config.toml
num_hidden_layers = 25
hidden_size = 128
num_attention_heads = 4
num_key_value_heads = 1
head_dim = 32
intermediate_size = 320
vocab_size = 797
hidden_act = "swiglu"
norm = "rmsnorm"
norm_place = "pre"
norm_eps = 1e-05
positions = "rope"
rope_theta = 10000.0
rope_fraction = 1.0
qk_norm = true
attn_scale = 0.177
bias = "none"
tie_word_embeddings = false
parallel_block = false
init = "normal"
init_std_qkv = 0.0513
init_std_o = 0.0637
init_std_up = 0.0734
init_std_down = 0.0734
optimizer = "soap_variant"
learning_rate = 0.00664
weight_decay = 0.0
lr_head = 0.00819
max_grad_norm = 1.0
warmup_steps = 33
schedule = "wsd"
decay_fraction = 1.0
decay_shape = "linear"
final_lr_fraction = 0.0
batch_tokens = [32768, 65536, 131072]
max_seq_len = 512
doc_mask = true
train_tokens = 236100000
max_steps = 3681
dataset = "wikipedia_en"
Each number is 128 + 24 x the weight over the matrix's rms, rounded and kept within 0 to 255. Layers, rows and columns count from 0.

# layer 14 attention key, 32x128, rms 0.0513, rows 21-25, columns 0-127
[[103  90 134 109 149 124 137 158  70 110 139 119 115 107 113 127 105 115 204 135 108 150 123 102 154 114 111 143 153 142 147 152 100 107 148  87 126 122 173 132 169 141 120 100 124 116 157 110  97 124 110 141 104 152 137 122 139 150 154 151 122 102 118 127  94 104 104 149 116 139 162 136 151 114 125 112 124 103 100 129 126 130 134 113  94 100 128 111 154 126 145  98 132 117  94 146 114 102 159 130 131 153 105 149 109 139 126 112  96 118 140 118  88 127 132 128 154 120 150 127 123 120 137 171 125 126 100 128]
 [110 116 124 127 124 134 153 123 108  66 101 111 123 104 132 149 146  98 161 145 110 125 122 135 149 116 125 185 146 107 125 128 103 119 146 111 138 130  89 147 133 150 111 115 128 120 111 119 166 137 165 156 140 131 144  90 168  98 146 100 160  91 121 185 123 140 165 156 124 156 148 160 130 117 106 100 133 159 136 167 176 130 104 122 130 131 120 124 128 133 131 119 117 111 136 110 114 125 133 154 121 128 101 149 108 133 126 156 133 133 156 116 144 123 159 129 177 107 117 141 125 114 117 106 154 153 149 141]
 [118  73 127 113 137 116 113 123 110 110  85 157 162 168 125 161 162 122 161 165 121 128 135 137 128 105 140 144 127 149 122  75 150 125 139 137 169 105 105 147 193 128 107 156 133 156 151 135 145 128 125 106 179 139 119 135 137 128 148 129  82 134  95 138  85  90 155  94  82 147 149 123 109 117 118  95 109 123 108 161 114 136 127 160 124 158 128 103 118 122 162 156 148 159 113 128 123 116 159 121 136 126 135 129 179 132 104 120 115 128  86 161 124 107 112 123  87 149 103 117 117 159 117 152 152 132 141 148]
 [117 140 129 136 146  77 124 124 110 103 132 124 147 168  86 153 132 143 167 117 115 120 160 171 160 123 124 132 117 146 102 142 150 113 162 158 133 125 136 146 128 106 117 167 135 148 109 137 145 140 152  64 156 126 171 102 121 109 140 135 124 118  92 115 119  84 120 127 110 123 133 133  87 102 115 162 139 177 158 128 119 144  85 136 112 114 123 143 128 129 132  91  90 119 113 133 124 143 106 110  91 103  97  96 121  80 139 140 125 111 125 114 132 121  90 165 118 160 128 168 101 158 142 167 147 135 132 176]
 [100 197 142 113 125 157 153 135  87 134 191 140  64  98 124  80 109 137 108 113 165 142  92 109 175 170 103 132 124  98 169 208  52 143 128 114  87 159 182 103 113 104 101  67 112  34  95 121  80 128  84 158  70  95 103 137 147 125 112 136 132 177 196 146 123 165  78 140 188 154 112 111 162 131 152 146 155 129 201 107 139 153 149 107 139 146 131 102 125 129  83  86 136 101  82 155 163  83  97  98 136 103 137 142  86 144 138 148 120 108 176 125 130 197 151  74 127 110 117 119 165  78 159  93  85 129  82 144]]
# layer 14 attention query, 128x128, rms 0.0511, rows 22-26,54-58,86-90,118-122, columns 0-127
[[122 138 125 157 147 118 136 121 159 140  89 146 109 149 147 137 123 155 153 107 107 109  96  99 101 139 138 119 116 126 148 129 102 143 102 140 123 130 139 165 131 143 133 122  97 120 103 118 148 126 139 146 186 140  90 118 108 128 121 101 139 152 114 122  96 161 134 109 133 127 139 124 138 160 136 102 127 139 152 101 119 126 116  95 134 126 139 115 119 118 113  96 144 131 119 145 115 130 116 136 131 131  80 145 127 121 106 121 103  92 132 113  76 120 132 120 128 147 123 100 151 138 179 123 123  66 119 122]
 [141 121 117  98 144 134 119 111 154 127  99 145 120 142 178 119 132 158 100 158 103 148 140 144 109 156 145 105 139 104 115 114 148 106 127 151 141 109 141 110 152 161 124 115 105 132 129 143 113  82 126 135 108 140 145 141 132 126 168 147 140 142 132 144 128 133 126 118 157 132 104 130 113 161 133 125 130  84 147  85 145 135 121 130 106 132 139 116 124 131 148 127 127 119 116 121  97 144 153 154 135 138 136 130 161 145 116 157 126 153 102 105 116 107 128 124 130 124 135 100 128 123 110 156 164 114 138 150]
 [ 93 112 129 104  98  75 137 139 134 164 155 160  82 147 146 156 101 128 139 148  56  66 159 127 124 128 109 124 111 155 129 119  83 133 127 159 122 120 152 116 141 143 123 125  99 126 131 147 154 124 137 173 157 155 115 133 161 155 127 123 107 138 110 161  79 124 141 108 118 147 158 117 113  99  69 146 139 114 124 124 136 118 129 123 121 153 139 121 114 149 119 165 174 142 142 150 114 135 156 143 152 129 137 136 171 115 108 160 106 135 124 137 102  89 134 107 128 176 114 146 166 126 126 152 136 143 152 154]
 [118 132 127 153 142 136 138 125 132 112 139 136 106  92 148 130 132 132 147 148  70 139 139 104 125 164 131 143 101 145 120 124 101 143 112 119 118 137 138 135 142 134 101 136 126 127 116 148 135  96 169 120 131 107 107 140 154 143 117 153 133 137 129 129 125 150 114 121 133 149 114 121 123 138 156 146 138 102 136  88 128 129 108 124 128 137 131 146 104 129 118 153 153  84  95 144 127 132 134 151 137 114 122 117  96 124 113 140 119  83 146  98  86 106 127 116 146 135 196 101 130 144 109 111  96 147 113 164]
 [107 158 115 135 111  85 111 128  74 143 117  84 114 110  63 159 142 147 148 179  80 129 110  96 106  87  98 150 187 119 145 138 117 120 101 128 106 121 106 100 110 126 138 127 120 131  99 143 142 105 137 140 156 112 129 137 139 126  98 133 142 117 130 169 141 106 128 142  96 125 155 141 146 145 162 122 157 147 154 136 139 119 160  69 142  87 118 142 163 103 173 113 130 127  97 129 119 107 138 162  98 142 187 158 111 123 128  93 139 159 111 103 151 151 149  72 162 160 121 119 110 125 158 139 127 134 140  98]
 [ 96 124  97 111 117 146 131 138 126 123 175  85 125 114 158 136 139 122 116 132 125 134  83 138  96 125 124 151 140 148 101 117 114 118 121 108 102 150 133 140 153 103 127 117 136 123  84 160 108 140  76 137  78 139 109 123 145 115 125 115 127  97 143 104 118  98 115 113 117 139 115 113 164 187 149 142 104 140 104 151 138 109 132 110 133  82 124 114 106 112 125 159  72 121 132 163 125 110  83 138  95 113  76 124 119 135 125 136 139 138 131 108 116 129 156  81 119 149 136 116 166 102 107  97  77 100 143 149]
 [127 139  73  70 121 127 128 138 162 114  91 193 114 115 122 141 170 148 138 165 129 133 133 135  94 126 133 114 126 187 139  94 188 100 108 158 129  95 134 126 115 142  97 112 119 127 123 146 143 140 155 135 108 142  67 164  97 122  94 141 123 124 123 100 159 108 123 114 133 108 105 119  75 176 116 133 156 105 135 140 116  91 108 121 123 115 137 107  79 101 119 132  83  99 164 123 139 138 150 126 134 135 116 106 159 171 100 145 136 138 101 118 118 115 107 163 102 161  93 138 127 146 151 128 145 136 164  81]
 [141 120 153 134 118  85  99 111 144 105  99 146 128 135 146 146 132 164 130 134 142 149 137 129 115 148 147 123 143  79 101 114 150 119 138 143 122 119 131 134 136 118 139 120 123 137 138 117 136 103 123 139 100 146 162 146 111 117  84 161 104 120 138  95 114 127 164 155 124 142 148  94 128 165 146 118  82 165 134 115 148 120 142 168 102 118 105 137 122 181 155  95 155 117 155 164 116 149 169 144 136 125 131 129 141 109  88 114  89 129 104 168 111 134 134 142 122 107 152 129 147 156  90 138 107 132 118 121]
 [118 132  87 146 175 157 133 136 116 166 152  90 114 122 156  77  94  85 126 119 134 132 121 132 138 116 134 122 141 135 115 138  56 123 133  82  54 146 121 100 161  96  68  96 120 113 131 140 134 104 148 191 163 150 150 104 167 117 124  96 148 124 155 111 124 125 155 122 142 143 115 145 189 131 118 105 128 116 144 131 127 100 183  98  74  67  90 161 125 130 164 141 153 137  88  84  90 114 124 147 154 142  91 105 116 131 114 121 140 128 154 143 103 126 187 125 193 102 146 115 129 115 158 123  93 107 108 165]
 [139 102 119 122  97 103 139 161 121 122 156 107 114 127 141 115 129 128 150 155 111  90 122 168 145 108  98 121 111 150 122 138  99 139 170 153 132 121 119 139 105 106 153 113 116 121 113 137 134 134  89 152 121 118  80 112 128  73 128 172 100 127 108 122  75 104 106 102 106 136 122 110  77 131 100 110  89 135 180 147 160 139 153 124  90  94 151 134 129  83 105  74  88 121  73 149 141 145 139 132 119 142 139 156 111 110 101 120 136 148 113 133 161 125 176 138 130 133 165 119 129 131 150 132  75  88 113 135]
 [114 141 130 146  96 119 108  90 155 160 142 127 116 156 162 118 136  44 137 145 120 139  99 147 133 171 118  82 166 144 126 135 101 124 143 136 102  93 141 137 112 147 131 129 143 118 102 126 103 167  90 164 131 108 100 109 122 150 128 143  84 127 132 101 151 155 143 115 139 116 132 106 142 112 127 142 132 124 154  84 112 111 118 155  94 114 124 100 119 149 178 152 128 144 143 112 125 130 127 148 144 128 116 121 130 148 100  95 119 130 141 105 156 107 115  99 159 124 144 133 125 119 148 174 154 148 132 150]
 [167 123 100 123 116 128 121 106 124 130 101 110 133 148 109 123 106 101 116 134 128 177 183 126 106 122 154 135 123 125 131 148 142 110 138 134 140 158 116 120 137 164 148 132 118 115 153 100 168 164 133 165 151 134 114 144 115 133 115 147 137 176 107 156 145 121 130  94 140 141 133 121  98 146 133 119 135 130 135 182 129 133 109 120 116 116 150 101 155 117  76 151 132 149 124  98 113 127 110 156 123 131 161 135 131 130 114 139 140 131 112 113  87 161  72 147 143 123 103 124 103 129 118 145 132 153 118 132]
 [167  81 156 134 141 146 112 123 140 121 118 123 149 102 157 146 154 129  95 151  98 140 130 103 144 123 145 112 125 169 118 135  87 142 170 123 132 157 104 120 136 155 118 160 141 132 126 130 131 169 108 138 138 113 119 155 133 100 174 140 147 118 106 134 142  83 131 126 123 131 135 121 132 109 131 155 109 123  96 108 172 120 114 108 152 130  99 141 122 155 139 138 108 132  87  89  84 134 138 134 152 138 123 127 138 143 128  96  90 111 175 152  91 123 114 147 172  79 146 149 138 102  91 150 131 139  96  97]
 [157  99 153 188  99 131 173 136 118 128 147 151 116 166 111  96 137 127 115 126 112 117 170  87 121 136 118 106 142 122 132 147 141 125 144  99 140 115 137 146 104 146 133 119 121 127 122 154 135 143 166 128 135 119 121 106 127 158 155 158 119 158 129 110 145 161 117 114 135 114 138 142 165 176 123 141 106  82 135 116  96 146 127 119 133 119 111 142 100  90 137 154 152 111 134 142 179 140 142 143 142  67 131 121 139 134 103 136 137 128 129 106 140 158 129  73 146 119 137  92 129 110  98  88  97 100 103 139]
 [116 147 180 122 123 117 120 132 104 154 143 139 118 100 140 145 167 154 115 117 128  95 124 101 170 104 124 122  95 114 138  97 110  94 110 129 124 132 139 129 128  95 138 140 154 127 134 120 112  90 137 122 105 125 143 128 154 132 116 147 118 112 121 117 115  94  80 120 140 102 136 154 123 104 105 135 134  75 146 106  84 112  96 151 177 132 164 168 138 134 132 141 158 153 141 133 134 125 126  77 179 142 130 159 124 134 166  82 141 124 154 121 137 127 167 115 119 107 119 138 121 144 127 149 108 167 151  79]
 [141 108 117 142 143 165 121 139 131 122 104 138 126 152 106  99 128 138 144 140 117  99 126  98 102 143 114 133 140 162 100 141 124 172  92  99 145 107 114 120 102 181  85 113  74 110  94 138 126 144 102 145  97 109 112 103 151 117 103  77 191 133 145 149 116 134  87  87 131 139 143 107  73 123 131 114 134 108 151 155 141 102 120 147 120  82 139 132 144  99 149 111 116 110 146 102 168 159 168 145 129 118 134 142 122 142 169 174 118 171 100 141 120 137 115 118 142 132 168 119 108 100 112  61 119 172 143 155]
 [136 116 136 117 112 123 109 134 139 116 103 153 168 141 122 140 115 147 129 126 145 103 136 151 116 139 123 153 119 104 157 113  99 159 138 120 153 114 153 127 138 141 122  91 148 125 125 150 127 124 136  95 113 129 126 157 109 144 148 110 126 103 125 130  80 139 148 156 135 154 106 117 104 194 129 105 115 150  92 102 159 153 173 163 147 145 125 108  90 137 156 136 165 127 132 155 116 136 123 107 117 123 142  98 141 145 117 111 117 172 118 151 178 146 123 156 146 148 151 108 125 148 119 163 144 160 140 117]
 [152 140 118  91 116  95 128 151 102 128 119 127 107 147 103 148 111 133 152  95 113 189 160 116 142 105 124  99 135  89 173 137 178 157 136 129 165 153 136 106 175 133 142  74 157 133 130 133 136  87  75  56 127 145 145  94 117 141 142 130 142 139 102 145 146 154  78 125 137 133 146 131 129 135 135 111  78 166 117 121 110 164 147  97 136 129 164 155 106 136 147 118 145 101 158 126  89  82 129 129 121 143  96  83 136 129 140 158 153 117  94 114 191 166 115 122 123  82 157  98 147  70 122 125 116 129  74 128]
 [ 89 150 140 124 133 118 165 108 138 131 139 151 128 111 148 112 133 110  78  85 118 107 137 129 135 130 134 189  99 119 141 121 138 133 128 121 117 143 143 111 112 105 133 139 139 109 119 120 107 136 131 131 142 152 126  96 142 106 141 112 137 131 133 141 133 157 141 108 129 137 159 143 133 136 151 152 159 105  98 128 101 103 127 107 125 113 169 115 166 116  99 119 114 127 104 113 108 123  96 140 149 160 128 129 105  95 126 172 101 153 107 114  91 168 135 121 181 129 125 129 116 115 119 119 102 142 123 151]
 [116 137 124 120 124 168 196 124 128 124 127  95 100 131 148 126 195 135  91  93  94 116 141 121 148 137 134  96 125 137 153 115 177 121 149 172  95  86 129  96 116 175 124 145 105  90 180 110 152 127 147 151 128  96 137 117 116 124 146 158 173 113 138  94 116 122 170 119 101 137 106  88 132 148 131 141 130 136 155 146 150 103 116 210 113 125  95  94 142 152 131 108 128 140 168 110 157  73 143 179 100 178 114  87 151 156  83 180  71 105 163 182 132 123 142 122  78 122 139  96 119 145 122 160 112  72 150 133]]